Each number is 500 + 50 x the weight over its row's rms, rounded and kept within 0 to 999. Layers, rows and columns count from 0. Numbers have three digits each. The size before them is the row's rms in percent of the matrix's.

# layer 2 MLP up, 768x224, rms 0.103, rows 317-560, columns 168-223
096:515559516476518446532421564510533502444454462476490553481423577531507484550517496505544439504586538496553607570569537630547538460506428593474512520557619442470569567405
093:461519565407443491502558540519442493532408584483616543502580550536486463528527601435497489537544571510489530478563480586409436428433573486506463468470472577528557519596
087:504534537438519513521551511469556610442427489504481489524455491440493483498534456448553502519474510379539564517496521613645492376461464475551399536420543522556506441426
090:461558507581522523506473516562524559546527363439451512563601420570521556451469442559417510483462553612412565487478530422518427617579416430488518518563486513443460520542
097:493436427570561444563517527490488531450541493531534454518512450494533496523507511494523499514370547444451485520498492429519466483463473555546379412513538449494477493475
099:548551549484530554496464515456525503544614449463544478628512476441499477471439494490436587512499517474462425517500475465486390483479541522485427499515495499607460435469
089:627563428542508462423526456527508458505554476481501539576569495558487499479528439467461485507601614448540496557532497511485571534442484520554550424512475470518527526552
087:514552520456455484451474418515543584592404527508502516482464498432492443585424491518498446485556438512492533469393428579538465498551534468455460507484538481560560510538
092:573520498568486433538533434511459435453491528467536437464467471506513466553509551587524466475545494444481452548525489468470433455523549490549548454458552582555495419525
106:449511553443496510590573564476510499439565665481525469487543497431505486597582475491541450447609554559570509439504512533507513449545503493525503437643529549494432400499
098:576531439564466545503436590472601508534491409578506546563406626403496482551407480581453476479473465506446504514473468455503610488484540535449563602531478645504489481495
092:472459462400421570438512499469568446536495516449529527558374576561455559505497505518515549507538396581572490504559390504498567480475485465463492574494430441465522528460
095:494470554492590474468389528474462532537431518425530480572458576470514519495458522427605526495464501403546563538423560472576485490506535513540513513497522536442520593534
115:514476524498587561459441485548608549409508506471488454609394556517512589454493468526490511485460461487577438459503444537524501551479462464529615548417571509462532357458
105:528558584526454393575578542466454433458525483504528530503445462543517510507511508475476507458486599530508495449389428535560548437478526446612483486553512483522482437551
097:513559411382553531558549476506485547510466534587478442552600544491505456647514500533497487420435456422545455532446470487467482509486554451478500478554443463498544526454
104:589416483521558420605513515479518467545485425462521504482429488555504460509551482522549538505471536597420452544418460504507498554452490523519479430607497452504531422400
093:566484501556562444499560450537569486416552526547574486435538488389481432437534442500501476478511539505572540359371466525540500471468494465527515556572522389559513547548
104:566503507441394538527517478491530340478432571528519615562429494465480470447464549495592628523539492581504455572472477472569513434485466454441616526528463453451498444455
097:530524500498514564464532448409555512513556538520512449529446475512478527459403447563473587503545474478494516599498493471498438545461437557488601536446535494593523395527
107:445464427580502492478460517503438448434582458538505450539530539502485445419480488371430605519504551478555492466580506550478428532458518461526569455413530445487506546489
099:535458462456594519509531467512514514473563394594348466536489517433585524540518459531444459446428530437491546514505610453498534420508578506460563496560482435432412510432
115:514595497530457540400494502556587456499517534520523463519477435524523475541420498496513497499487440602574480546499570571516416384546482525549419443495482541610506463539
104:456468427419516485458499479489464583537530569463501492495504482538500423575504507470450494484557569493414555630469551516358461488477593417493511515477533465564629460602
096:534571491554462504571467512511540583547470521500451539520463457472505464488523573477546502502471482460465492448553552485607493469476386489469429550521522441508471583536
083:463526534516500437490552451491455485568481602427549484469610514517497460492444544480560495478545632478574503476587517542515480570484507411553538421447462494498539431414
087:467560530656554478448471485471551567485554465530480447481481498508543420543553490458427520516491446518465553567519559508565479513539433533521486552562605517509525496533
087:400488470517568582462507506489521584516528396547408448498448493517563454524517450489476553475480410538390599583537581451555494445509495493584505448545558404521487501461
117:531426506599559443473487492484471462474474541411471480479472487550478557367425561492546526525516470477487507507473478524404673531447500505486481470455499484524533458390
097:482497539524499417472477614556448461511438552430566500496554532558506429560550559481481491595588436512569461459425482577562516548498497510489473469547438508548520501514
122:470551487508522640501427425444578594588506498613523440453484473511524442463492496436521515490456509493508442516536510521542613535537475544560531574501419413492543458510
100:500437496525466561499479500507363422490466520537522482532488499568511492463555440590509535535613509534537408537481574502561559550492553472519536471430492499527571562575
100:534518497442569536585558553500558553504488449587497454587468424375489545545533537485544470463372473535494463608474551486484593434538428514449426479567578482498481403478
104:496500458496457550558470547513436526557472468418525459509529459474542543543520441469459563489548570504459447463439480484493410434505501463534448453460391597452503453550
101:552510496597451559506588504493529422448478435406518462534458543502487410480430447506449592509487555576472437561437451608466505521501466441547446548514468564558399495482
085:504522470422503552472576444417552437498449534439538550439471571547499612471454484597443557476558478468504521469460431498376530520469577493517540538473401536492486479511
113:564556587432485491457426511518430519595394481581465599561493423470480497538587494503423526476444438492499483436453580482605553482576527524443497517542504433432504522540
096:478513478497597493517523513436483568498513506515572573542376594521494559505555476574542596464457425546522518463449477536462512460510491451547461531482520539575473512504
103:526485451463384403470588468575463406477439463456513586512504458403467543556527550472447402502564550496531475527517476594481512485460498431435491457546473442491495493467
110:520490573567496567448468509518481492527520497436478446527481500413499505540423547452450548513524440541500439536573457567447514544488648502523453467447453565579431433528
102:381525466486495524486535479343612519435507476446530604453523536390522397526570484562537489478567512427443555472475485536383468533531517555460386497528528500565452450429
099:464452450474498443444479450504487480495504499516465510441527485551510481490442499549410504493551461525514527481339492506448443520495497450450568447477554428512504547473
109:405446481504514467534550492458486599475600488507470467589439479479500494553461545507503488457477504534563499401482412547464566472442577527533517371442493534479465474556
110:601483552620522542434469474535595482409461592508439427454462533549465427471432432460498535512527526531502499566459499562487532445459473482538549469606451491537439494525
104:477449479480441568431450493490531517590474536574398566524513455644442468446464400478424520553506438498454557562430496457436489632475497514453469589498512429459494529391
097:484497520598539531347422477495514520528495514473472450408516477489513416531462423496499404522510487490485472508540559465504514514543556600472503561374418571495512499464
078:532462444463510526509537459505469520540419510534482525475461443498492444526564495419400570505567450521483516567451501485533530439444567456477450581544549455387517547622
101:525619496492523376584417506560537536505526522582514617509590463571485455450485607450367479535457527472493513483573531455506420531503495460500572521457491421455502557526
104:490457417555459502527430558547467484499499512481473498501596531561487626472475485425429438467550499467501529466496445440459511576485490539564531469520469418480494566488
119:496482414519545485419452554597485479477450559514545472446497488587531506507436469553496621467551506602615499502506517554498572527550489458544475465504474551489479502482
101:413430472480481524478558498509435481465619491456485556451506469427517530538494508517484523508549483408568502424497467515467530510479576565474572336500556452432553483389
097:441492476536484587540507483432545499504518547504522554571525507460521466463494501427441440505465583497416598538568494496524467626472477487507483502492501482480533524475
090:354484444508544493612539496455476594525582520480548508533525395430485469574528410474567455478507513517399591541505506387441566509563590461447392539512558531509435441588
083:580473366534570509468562524511518502476578487480446492560510588507489545485476470498526582458406575495554466469420457442628536431536542452557543473497566584510522594470
094:537518479563585517497440562483466473482598566482547573583450516381505498449498429442425480463464511490486471550424436471492509447470572487538449440597478514549488533540
109:573479551547532457542657493489525493549471522491445474479475535517519405598454539531501543499463544583558428615455485550503486511555513467433422467529573557520463406486
107:432503612492514459470433567486545470536430476455511572529578487544492457514580570513482509498513438466460499434541522599404420535449535565429545497485424485497504456484
107:430548463433537541481447556478458489520601478511580393526598376498486513451422496491439532510396522503535495475583542526527475525479459544593485519468463458482530543513
097:557547452552553605532514492486470495488597527492587503472402528398498543497618494478488521423442542497557489521528473531552550440475467570520470446522595509429531528479
097:483501527490487453504418496426413549513494531499486430543510538491480461421455577445492514532430483440563585525552505481451590604493542638541555475516410473390443489374
098:363579420499559447474536550534418415522512467463559468492516396533497499419447445525496515493448537572555456425518419451436444526513504428603520489434370512509547599527
099:565455521560494514532392584482519539485430506488554533470524485570464469509519467459514503540532464465466521488515481541566577455453530543517438493523492466541460475628
103:489494440515431460478574453474465528530558475510509556435480487409494512509463541469654481512495488463502479427434492352583479482515445566546509492494474503507352568528
083:466455427477458602604454473467518501471551470531514526531461514528460567530545456556520497478508490521489569534506576477559555502477484495555454684481594463396523499512
118:594449463659484453478449499511594536547497443483488487439520539566485459563553443513484556500544467542376528541505503545441420586541471457492513460504481494577515559528
113:567517499607487521495379447469565611454468492609509465523429524470435454529496429591516538539459521475558502535563516548520543537539514487513524584472548446468575457509
104:489524461599538449444447536481488431416436417487485571500559505551489559359496501478532483477448502500547490526538427608597482572392467575502581594414475509456599498471
104:473559578441449539494484550522481420537575556592591470491526532501509546590465440594496540522504406441439423519484482585499469550542494521537441407593481524539476441533
090:531512499539589403508519522500558568526502491491521412426525494538509461554409569496515506523539491446555451581495540468458555496523555545553532505481472357513478521554
104:545447439489608511547478513503468526472451651527488423521415496540491538438422454472511504471431504437447587370537449512514531490545429529551461550522515460515487454478
116:606567526514465480575510471554482535469410464491496404474556459464517481559611560530486428505458505487513421541413524424532507448502550417390441473527481615546453448543
101:443435545408407480537491534480467416540475478597546442507436508522485516523585473570489442554537530466467504476470541587440508491525527493463464495525461582510575441559
099:492400487493528528521546515488452566462500485549455512562422556429503466563467446562577514518499534551484388543496492485577598500487587419502453406484591524505543477399
099:517461531480528461436605547530602542479431517507482465444558422426484546512472512405594443500494601404490491380499490463447629442443481533537537530468502443550434579481
100:454493409521446580545548446421533468563527573462530509454500526460512460522480420579480502516511507501523524475393512503516503605487565554556384405559549572542528531566
084:513556520545441499504606452540502489390525572481570476472506540494503547621584562528499459534493475530510566465539489621513509468550482493607408462516627498556539451468
091:538501562533477538511453509444544531495480400412493436397466433458501486557627434525509571529547440571492488528521507649488520445558467452502501553514545559544480527596
104:546465512471473458524652563484534542446497469490494423401493438448512556547474473509460425476463425577546538461387522544529510412549421462444577575623584501561413469436
103:440519461513550542454590525504462521523620523574557475529468451451497417674536485535481528459512471402510430497502528539543475421541466454544439618496522479496449433472
104:524541464516477505611568535461553471463477441482465505496582595578521466611550544560511542501511523515548432505407526432516464530444597552531495455496486541596515591409
106:464500414483453583456488462435531504539494525554610541421406567552520422569407462582528422506554545513556483439483516531441545504538501466538484549533465493521519481476
094:449532543450492465479532411551439504522515452359535458403645411525561528513549525527508476474521547459495487447512496555403431566522506568566406386575485575422543557531
079:442491478447524548448589557581460506536464533483497548472445517537495569552529471486461415510441494597569535428562503512455488509517559461528493426588558523464551540525
101:616437492419441411571476488472466474506477580443484582489421501488473529530483565474546568545550507508497432411434373496533565402447569509382482478479579549548555556566
095:467567464476430441496524516556450476548408417535535559458496566570493539436444522488494496517474494365613459489491551457467443498490488505375417549526403485388537598575
095:455560469412476429442457588588489424544508533491509473483540432451515529435594573444485489517485514484517534369488526448547437449502466538417520452512595562424449495555
086:562545561383512618535426565549622483560529542675463545511520478536475635433481563541541461528433462537486492519509467470569479550447545501485539498490537576504487502548
123:539565481416487528443468502529459383561606525529590505463459444481497477467502477496455592471536459514561484471511489559466453517530429496516562524495515433399480512541
101:594497507518409457569569478512531502490452541438481500498505619553466439556470537523580595581561540498605459474487415530481579528475572528455496489561518518509420524561
115:436495492536480460505512525504417487460493443529473430510535440462587491524522511450564520510519588449426480508532513431429565437490559560520505449469437426480564543492
113:446590479454455516529446570538505408568573484579615495478509432419516576514562531501456463522446514497471494462537531448506460601429388574425427449457514507494522442495
095:453470571514506501442505484491537381536516553480461529553552575517483473437476475528468511487556479455575555508542494475505416551469477560518590468452487449571585551506
107:451490461419488489501535450412410534527518557403532497556434543416488499570497527553545500394514427559483508497476537461379522412539561456582455433561493550559461443523
084:537577481510519490484543472477524535479496382466475479427462512503515453500548484550413542490471511480434521642526549542612453492561431514581541566461523500471516466478
099:591615464537468452440557477526500457472498449545442583489423528537484535492509526465465605501512516540524472487566457445530569514475583477413538508550562553522495484454
080:445454499578629542526480488510549575439593512490470381467508457588544411530458415454519481470460524493405491521461542512560469527519462482598469521534511489515523536434
084:550513560550512476567465459429520525522481463543461510492610482524495560500573498532447553452519500476476555576417503525541455578518478496559577550375526476574561401583
102:532536519579420446528487487523492553460433574457567416470514573537422465543503545581533579559582462579545461460514414524508458574399506527479504519521534552561535479465
104:568517544609444556570544531571460484487382571400465461525562526464508559436471537446460550490433447459494439465549492536494545511463517472559508527519441545495391513529
094:530422469477530532494474466502518577514553457505454399521546482502496488583562440560526606480445428535485535437408522488501483419540571422482508460532553486633463538534
114:416486488487489579497545553459493527435482476533551473471525469508480532525535532601562511533436489557442509481469491489511482477487547531573580451510448529548521454509
084:476442566510540458492413521483475578543464546567412459497554542560509488523471505498484558474515493467508441466605497581578481503505466504488542441498614505526582520406
110:495463502443490547530630511543495567466528538493585379557539514531503417476339490527502584481541416494561503482431463567530480439527477400567475387525455571554469424520
085:436440428546499494585553553454542442454491438549528490533418500528532445465457391465512501490602520552465539557577416492472552495507446546582534562471517504558552407412
101:446481529485535542553486505493478536537449548532557679509489572481477441463452538407505467542477570418405526460526489470527491537426553508443530539426509434510522499490
120:468579554503467454537504594494438458529620499475552532381544454609515548436544580387490456543537510439512549403477453546538486458492435537566497465453527558482541509594
091:512510518448515544594556539566502434483536552498459500487569480596506504527446568458498501581602569528494459541551483530622454429465555466505488553330495448457490502470
108:511506579496509392581481523559386481539411445550415392481511433419539547537470462465430459516501485498471570389495521473555523489541512483481539424531480528516463455584
110:472570459531486509468456526508489611468506443539518540406465498511485506472534492542533492485512482483462561476517544480495564516538516554526572510483546534510453497443
105:493478486556496495496582590519511590425440602504489446419454557601503540471471473466500464551488407471526486519518515466615529494483477512452479600450543411487530595513
097:505420492546536467460459469484448534506539495415397545572493529460494426536501470472455558522520476481421529545573497521492577547479594467408393548523534523442457499583
098:518550456458474540562528447574421538463494526442456490494468563462502484617495509537454459454462464428439555510422568529564452452546497337454527489477539445528401534482
121:545395468458579431539594511543480467535454489470492517452467512538493566512549480481500436498452440471549587502489546531512590468497474536427547536468560469485432450501
102:580553483471472557524506489561418414407402546438454544525560464523520568425573514387480441532413499397445531465451508478515535559475579492554510437357517479420415489539
108:490529555590416508498578523572539467452402485527469620445439458441518590454537504522501402493558439575495549482552543548519431530558466466510556546467544468563472524561
107:496475469484485439549485485462513513545465492422530414468486504528503498472472543487488604504492454482563480506509441597380521470481571568466519479565469532503565440424
089:462452485439524385464461434444435412512558497549504518577485474433492552436384349528553513458502519530608418468472479448459557492526509533491523500491486539413558525455
097:519539495529550436486529503505563516514499412554484493408485469469519346574512470541511465489515466487479521573405477557606449490569483465592534496512548559507490495476
103:473476561567519563528556506495518556495343447447482549569383559494520453607521533531578510521506441514562520555510519521584425449537494404486476607496509463552457433481
091:513539436541480461543451515419509570504450532458486555563438454530521432463454480445556581523485607487534521477401478569551562457519529374475535569516507537515542440479
109:550494545645534523399489463471441542443484437503463498436580487568512495451505526507484485509558564588449425576592528520483465581473416563511496571536544446555508649439
110:549569393512462530576493417472521491535519544468563543568451510470495497509512392529444544463483460540460518551483472477543465567531505497499506447467526487468501497503
097:470452501462541433522448509488445548520561577501474474578416474476511487437458443443542491508585374512514432555500489477369483499489477512489602459464573409444670559495
097:465484486540563487607546555536444518498526564565572493426528464585490510426559501415492448533466549416546611462521495477480506543460400542556396489529475454378574521476
101:518430567518509423501519434570436593467491528537401490554515460550492494497489574478506455501496416562486541520430518437379606465465609467463529509544532477507505533545
098:373556474476517459564486513502554432512503443436539501458497452554503511574555489519415436487506564510517539519598538491479493412523502410476439564483407500497453457488
095:521519443552537390428466589520474573506533513516520513514615494428518533502459560402554588468433483467421537361454458458498532474431468558536521433528438501504464455415
099:434419534398488520495425542452562566462565620533461548525484515461521544486542440492487521526561483513471510514593532426547534432505493482526541443479405469485522489533
096:504506461473553535492441449514363457465489550386469464504471545477498472504526518462442483469389486406492541502509493531412528566500523472452553423513537470450520529430
097:542575505484402532493481484570480408439519509514518528481565585536495459565448535512477504463440441396500513506541525464466462497499517533485555500509429482465434571421
105:518545569556593494494430494553514483468475507479552422465607503446508442389432565519523403526479509547560479475595611546424477569430438560532514599461534494452521540450
117:472527529444502516527561470440433497646502533597526561577491521456400557573477544656545565398459426493550488489528541505522603532534519470506447479496521550437448509560
113:607549480563538458507565424577566520507531508473565406449576530495506427567486506525439391486510608518545474516485522545488438477525494380548560552521452483606537423484
095:547606558398495425446524539543479478564493489469531497449511466537514487465527579475428529501445409506482394441558523536513404445520440462548558440573559518512534434465
112:483448479559522408621564477489469482407475473385444398527506526478539361555481477472514592479553445462512447517496532553584449477496533518486436491548524476497465538468
094:448596570512538512482483429481469507540558437491508471502604470431489523464430549468481418482394556474611523389579523444554498471478531405505525519582401543456473482417
103:403496473462488462465477383493453491517443559520462452430466540504498587533489523613527359505536491413592464546500533456509498486560546483472607486428454502456547513555
096:494459497540433423416551484482502518555505584529458494463504488520495466510422429416543500514525499504474528563422533489427436481527603499446474524498429472507380471572
084:586550549519457502519508511531525521486514476439497494535490514616497534510561507559471523521438540501566455436491477489598558551485511532550560454486549498499481429518
091:634512526448416596602438461586531497549477409516523472335573455516487457441438501515584380518461488484485461410503540470558512543504492571514533510512426511489475563513
096:525574415599495523596506539513524446397588528498512567500542495525475495520459448511451502516529529550515500426420553541571509512547560515565542463499437524495412502456
096:466500429447478489484505514495545499554493409450451501567387579559466497504471372547516553495516420483511511496504467540616417515586533497558546508512458593480503407545
103:561442444551600504574579441493570472506524368535403491537495450534535499491505479515411523445438529507485535616528597487552464477540461501517486494607474474456439450507
093:527519471486580561470545512569521419501556480516472509400562353516526580412439434394432428477458528443393479549483571439535529495521527500505469494551486465430488506529
102:409483462544580404498466524537420554560457497524437476487494436624493553483483573472482466484498544475424544522494483484436511615430508540539441372470562522483568510469
112:505515428414415498439465455490536443527468478564520522558408500498502448546554421569496568509462440557504513472471522442566427502530550438520433515549563496461458461564
106:483546532428494517468489489509388510526434493516523470534462408484534496536479578555470436484463485517549457422408466431488408444520558494510485519444440530507504561469
108:428476466512466416621580571394472515446565420565512433547516418488476528523564546540519478480454565558494472429502453514421537548482458546535443415516466489532570494478
101:592470501438525491502438519529475483552561479484447479459521533492481447454435521511496539480500522507464430485495416459442603520453508527476554491592503592416529537437
111:514529478535492492358508459559448555524498577430567473522489540444491506504560516489524475444507475498492436549569498512457581496471533485550554576476449553437486523559
098:447429500558524531436417499535492548511574576573461454499472422484456597391614575477477442498431453577506479470516513505440505467474411556511460489395569492399591557574
103:486470420485516547460465539502473455566475497445577516524557533401520551555495524516411470490440430534552492480505507526481555484485500448563486497435438511450512537626
088:467499448570510485486544493602531549480485469495512468510444460502507420506532587446466477511517523621421520566613500506486443409514425438507476484556529472560530435397
104:478436511488546520513439592509492469610491464475558520458510354431495420558452471380484479530454477545453513489560543577489482404481518440446390610514511453464461493542
085:488583473462565464522538530481424482482488491467483535456383468490489594488611514576493436493445495583447546452471429466520461459537555504410553488560542528478566447476
119:491595527526452516479440541498469524486494472481602468474411444551499486485487474525423531468468446505473511511463561441520524536535517539576550487398572415532649496543
105:519446576534528478567523481474454468429496581478494445541440508563497452410435514487538592482455431463609564513461520551453544613443523454567500482489486510458479450502
076:546450571425465489485556552481568533527443530358527493515461530529507500460458494461446447492484501531516497377506466546567563448456499439509498566612517540424471489495
105:574488485532569441529548509568511483483458496538480511479519611448507493531482489465489491490565439528559489461493525420602592543548499544480578552510565480493423530450
109:552456465578539481591547522460575547475586487528556420515504487522490518563464438609546509462528456553561536598557539499504575473544525416573414521555466560559563450563
085:407493415387471536492481520604467513528527506574605477500418451480494533546624530429439381559431441518429569514514477423517480477511511589447424554478561516438541550505
095:436500488611492446482439671489467431458497501510552549510556510580496489493515493479540526591564403436487521443523515516519557582489487585473503564450460465462507472447
109:465540574452570556550459541464635575575489483542445553546405515486512563499513455547474535533497491505570486551512556451509373457557463524444512551444503448560610452541
085:447520439484550582506487421426485608495471508458491499478480585508507491590593520551527511461517498442501436475439577537457430475529522599485443519410502576469512573454
094:547433519554532545545462482480516413510413471451465488546525587585499493613473462466433460504499554540467515560497485460526529513488494492472512516572469438580473487492
105:413357442460484471496485476498523563529606574579489400503544478529500486461504456503454552552500543509545521494513491530516514553533552520533460454521540433429550487600
111:442488531445486552492576507476512487488525497424489520451506496417499539503597477548509471475501469532434437444428444398519447417508528407542419605522472550468465522561
106:535501555419468375545471519521461443514409510420523524408514520558466406549419513551446453497548531520497488547459493458349593574440544522354487423498455502527475525532
093:428498435424516508469439595484492506506426584577517512458380450521493509584512469569484533491523408542510543491475497477517524516544520540422442473548600528514439547510
089:471540458543491510595433533535459484576587525504510512488415481432504421494464512468500339518443508442526528550522488499441514571479468518498377452468574521508550588452
104:474476502407508541527579493513570590551508535544531451400469472479492540422516446506452440534486426503593503456431466470406491512505434497500479589552563465470476507534
104:526446477457505475348480458539528460518420556476538455423493526556495508533505437576427542492484515472582447464459512544533520511623508446514538514578572550448532574574
108:475462552404532513389468499568464564543463529584455456408514472535501596535502505483450502540429461456557542545469480515492453526548487560423550486460511484551546483488
092:490419533502521507541551587493571513484441477455543464466510516500503551587547473586590511502451489465442490481474447408489528505488538517502403445534511489518567415489
101:467495540509584388549500563524534514525482451456512461390523436533501520563511525510499478500503592451482481515602532575554562448473536511451438381494479487448544426434
097:489554526487417531464559480475476470488469538547463544517519582529499599523535528556585525511602485569620492451422550525527566422518462480472516559468520540438475621521
092:523539471399393571467496551465448499581475623513514622547501574483436553490538618489546568488489447587595460470501451515467514529451544525472557520431478521418449525464
105:551476601563462570495511563501520518578485410538477562499487372426488597454561556406484445500506514479403502463571496470497516554382483497515463524527514446497508513594
104:600508555585500394600501492543571463525513361460533522475542552423497480604492515471460399522472507525582406563519544426512440542468549516519501558584469520571524553418
120:534496488474496469560479468511591458500515522548531485428502445389520525548569465496539404474506554426553486503516478495471560438535459548478447591487528469513433438458
091:487466487474465450464445536513502421564486491588512531452557521485500504468410491478527440479438458421473466555518568462508589529520471562567554520456406464468452603521
084:499527573466467468480517496498475541487521580473588383460424618498473382511399546482532495515606474466599454465538374593517525514468566518415594432478452558553540467517
091:483485493533429488467491454558469392511524573444545473549552462408535486483491508419451402538468466523484469401462533517453505512494567423479489435461457468468485525527
098:417494516495477496461527525455476533549515424469541510466487500540524456503480452515419583503588507543407507577457474538457444511546494435514557414504549539576613521535
092:552453561507464497485502557555556563510567494529449501495475459463499501553447483466399490487523517597509453433597551538556540516569458516474527418519490449479495554526
100:418501711482464570528453582472575515529531460414489488500551514559505507606506461483462480508518461476403527537506520490506448466519541502505435493587408539635471537521
102:489471484521552498481497456432554554408503518466538520459451500438492502447439479556532565469463512534561593416509482509490518555521479556477542474500492487522515540451
111:611525442573503484519501465378496463441544547537484529527600531510499546533518402432582524489515616516475501544522553514476533472518529531548491554500490494513480505560
113:429516469498520455504521516512535476501575459502427573544523413484550467476455532403466523493623598549465448533504471482531556493394544447504490447500465517448531457556
099:535587558498519458381427472575563495451523455566453543562490490497484526454486517526461488504453531419537481436415485490528424570495563522376574450423498391612499517464
098:496475535418497404393508526583435416521480488563455410463506436463518570550464542409442469513521465519509489449529488550492545421461520523431492290507478542405475467513
100:490496487520547537415538563466456591458526502513535529464535508523493649372611594491560555453462525523465609516542570508479524456460468515397492517518492457470524490454
108:519504530452442420500471545554524467574557455447563514468484460636526468472511516503477430482497486479526498545568497523472448610565458493480465442441495494465542475494
088:506572546546418479573513486481490489473564499463504528522603459407508515560493437421517482479573504452412514514542520464422551537444553477488474547418408512449453510470
093:476530460473595489602510406464535585426526517495461465505558514416502510468522482516463491463553580495456510426461507475576489482570517597397522449512448579485429467430
114:439518437441369539479501501537541459409482581543519411498476527507555433458523514336518506564594529530470436502484455490499465480511466513414492536431471436493420501388
080:449463532477435557501452522443514454486553536537411499525419550529499451481577554541426479495457423554501523490693446471488567522450513494479466556484510554548555593508
095:433439463580483616458553548530492487461497610520502534474573445461501468552487518411556434517585491601490472552463523541476452523506479405533480516512515484532477441573
093:456443567451445525457377536457455487574463454442487442466506496416498494501423506559487530527518481513507486515542436562415508437545536544510514481527459490527435533503
107:460484519384463437463496527538497538548431467526402534509501515549493493589448446501494518492467497601427458506493541484519446418561492463441477501572468469480483496559
119:558390475565580506516590560539418481507429454424418432572428527523515432498418499452386605528519459532459480528565488578549503594505532468471469443629576505506440443545
107:553448537475431637479497462495477524533510526499495446466469577525475532531538579517501473484528392501537616536509435616517464509466453506476622496420569560542460429504
093:534502522453500502488439428496420598511573524432431464482506545463518480594413433498416560502561424544518463528522496624472544592465521470421535431463517562513474565520
094:474480559505456489472440481464465545577423506564475517539489454540488522530507463488476531565473335525448455589494556523483413402511527460472538566517589419438474587541
104:490527484481558502534526449461613465529522502524485484549439468439493495422551574572448517512468482519576643453536517469428467470485503502562472569507493496500697540500
109:487482510457474483510469548542492457525459533468462419448499413471523554493488470460405419485509548519462525428442523477483488459556469520521451480533577460541478536464
114:484435546518510388518496568601511446421537620527530427476463417521500456469445516374526510505562472519561417542467504507434553539476587475498527528475465482524496461488
099:474465405368519522534575492424602429519462541535492547481482458538494501480489458494567496499477529523458559539518453431471550365497471511446499554505389549456449452471
089:464494504481589496563523432454509649479549433573414554511468472580499491477459495480498515481481602424557603530589557424595488484519484485461498571430418484513507525452
114:399466515524489576399459537501555401548480363502428500497514471516514560461545457497383415520550492518416536552504466521447471553607475575411407527489513524511552511581
095:419515491458460514470471494510468483530465463526575487426613474516507569432501545539550491484534512568557522485486512475433435474488505518566587501453486500453653493618
101:458512471442434385462544506461513536560435374510485400449593491531515468606559542509527524490462488475549463502509520524511523522511470500414483511551552501500424549529
100:560512580455464505551553527511480505547564472503554558526450435461499600596514468500497466478480524514438473562529500520488554429505544432543453447508510520576464451591
096:370512540460571500435476468465531449503575418501521565526538485463526591402475499517500492445452457581471467521522489440374463504418542556471552508428581506485605484363
101:498454475488544496536474523433524492487514502567594467490467520513489467489566509517538449494477465514616531460511427560427580494493403549527481578518481533419565475423
117:582435471521534450507475490534465501526519614553524537472504512527474445529515505483435467548460551468492573455516502409509439546543490472577477567490559565431595481416
115:451544510603440522501533411561512499539535506517503538399542518451524482476433543531451468454587512545618471562507466497461466568501439541509530489494455491622535525472
107:588460374525556476588512458536535414526473470553503450513412404534514464487451425555444520443445499593482486448428497491434488511532563482539437538484445534451559459508
108:486464495474514532493464459448523495491587569524453616536479623563457483476511541419478592501492461439458425578511494459418541473412476566534519535473449524467576480410
091:569469520553458452403602513539467456527455562543573539535484488494484479511487493554570526482447409471602457457354483623501512510524497433493521496507557498494523389493
097:504523527511417566560540496494504349476451489504617500446569580430481489537490519597551433493521469462621530490503454569524520588443415549506489500575475497527526488464
095:580477486437447500398448473527572314558526538527560532466502483580488482549443513558548454535601491434524540515533502543422515562456445500531520544485553495424591526507
099:540571452472525493562474503513425474484497437381589515527498525441491442530513452473476457493461453493470482484570595477526453546528531405524493625421517493536479531502
097:481444508471510552532498477401438541560551513522493530610413501424484452509336538538449526478422446509494573468439513535408549495496532507451408492525584438442474402432
101:530531454494594507455527557493474511499555491456525515518467552533506518508526526490518498498481540439584532513547481420526491499475568533535532524484428567417485424462
097:462467530550496565501505502484485482443569518461478454586600493397503510552568447442563444517522445504407560493521536471443566513484600527487489510531402425552408483563
102:547495529494505492549489482433619557503431486527482525496437525394488386484473479568562499528481518418513439481452519462530569430514586576486507545446552575415509500475
089:486543556504519509504557496630533526526500544542507424433514419517510517482461513579476485478510536465494397439487519400555482408556483398578439572461489484570435509535
092:475517579510381475528499550507479483454419612444534544487493569489460471483516583500554509558571449556584465442526367564466530548409542495441574550462475479552458494502
080:455515536522534523529572507468553464510475493553447522545455464415503489437556437580453471465477451608509447583428507528527444504527520470477504512405577456515584473437
095:459490495580614452486524417493477565511472431490527547552347627623507520433434496591558560493591424482522492477515530428503497437527451477465479562514423417529602496443
092:586402527505493508542423466532524563507404476580504598487461540573488478467440498451499511555505479478493456500606515592477500491466511491510507511421539470520616513517
110:497477472537535448582564489512511602398409561497499466485526538575505458514488445522590426476435547478539542542505472445615513404483436453513501578432415476494514465426
099:442525429492520515462531422511534435464389493489428467458462474486496538538492467561554594535542450512463499468417449453459523537500507552485527569571449502450509514513
088:431500529490560589568515508471554480531471497460498480469523535490501509387542509504503495495501557408491428583598468493429517498446431515486498497520453459449563390462
105:510498516592465624480454534439588543495574392526509546510526472476480419525519480525437511450484510490427487538523488518467524583498571487606480659520449550594520436402
099:494467549449561449520449507461500454544519600439495535437532527538469428411476523468567549508555492474460533564505466536425522421432504561493453451503449489468547575503
091:520519501594548430510549507524456513424490352424477501572461488434502493491525544447506467574456535504483466523523555433468482475489580458530432429500486450515408554448
092:538508453564397461375555508516467464461429485517519514509565473530494493579446484534589504528457501486456423606586505600508488436507494491516490525457487489521453569516
103:535494457514544463516564421436446574505531396489552516544499560535501548483482505560515513472527528514544531485407488475456494578473503577428546501554483518518568594516
089:488511480442563488500543486437440596546479511439490532481530541516495518542431514470464479441381480495447495455440466508476456389450516585489510535387438463579401496513
096:427490516473581489492493592536588502473501524543514382477538490506531402461542527336526456557473547501507488460496417479468560512356566545474395534518517499528493513411
099:559539455487433458576540495468432515381500489440545523428552543357495509551479474525549465509525570491520506576553526519520551547420554575519514396498571485486508431489
098:425552423621493540422420526599517523460543499518463475465423368486491513502457451486444524551409583539503485474592431464572512374435504443530389527489538502573468405486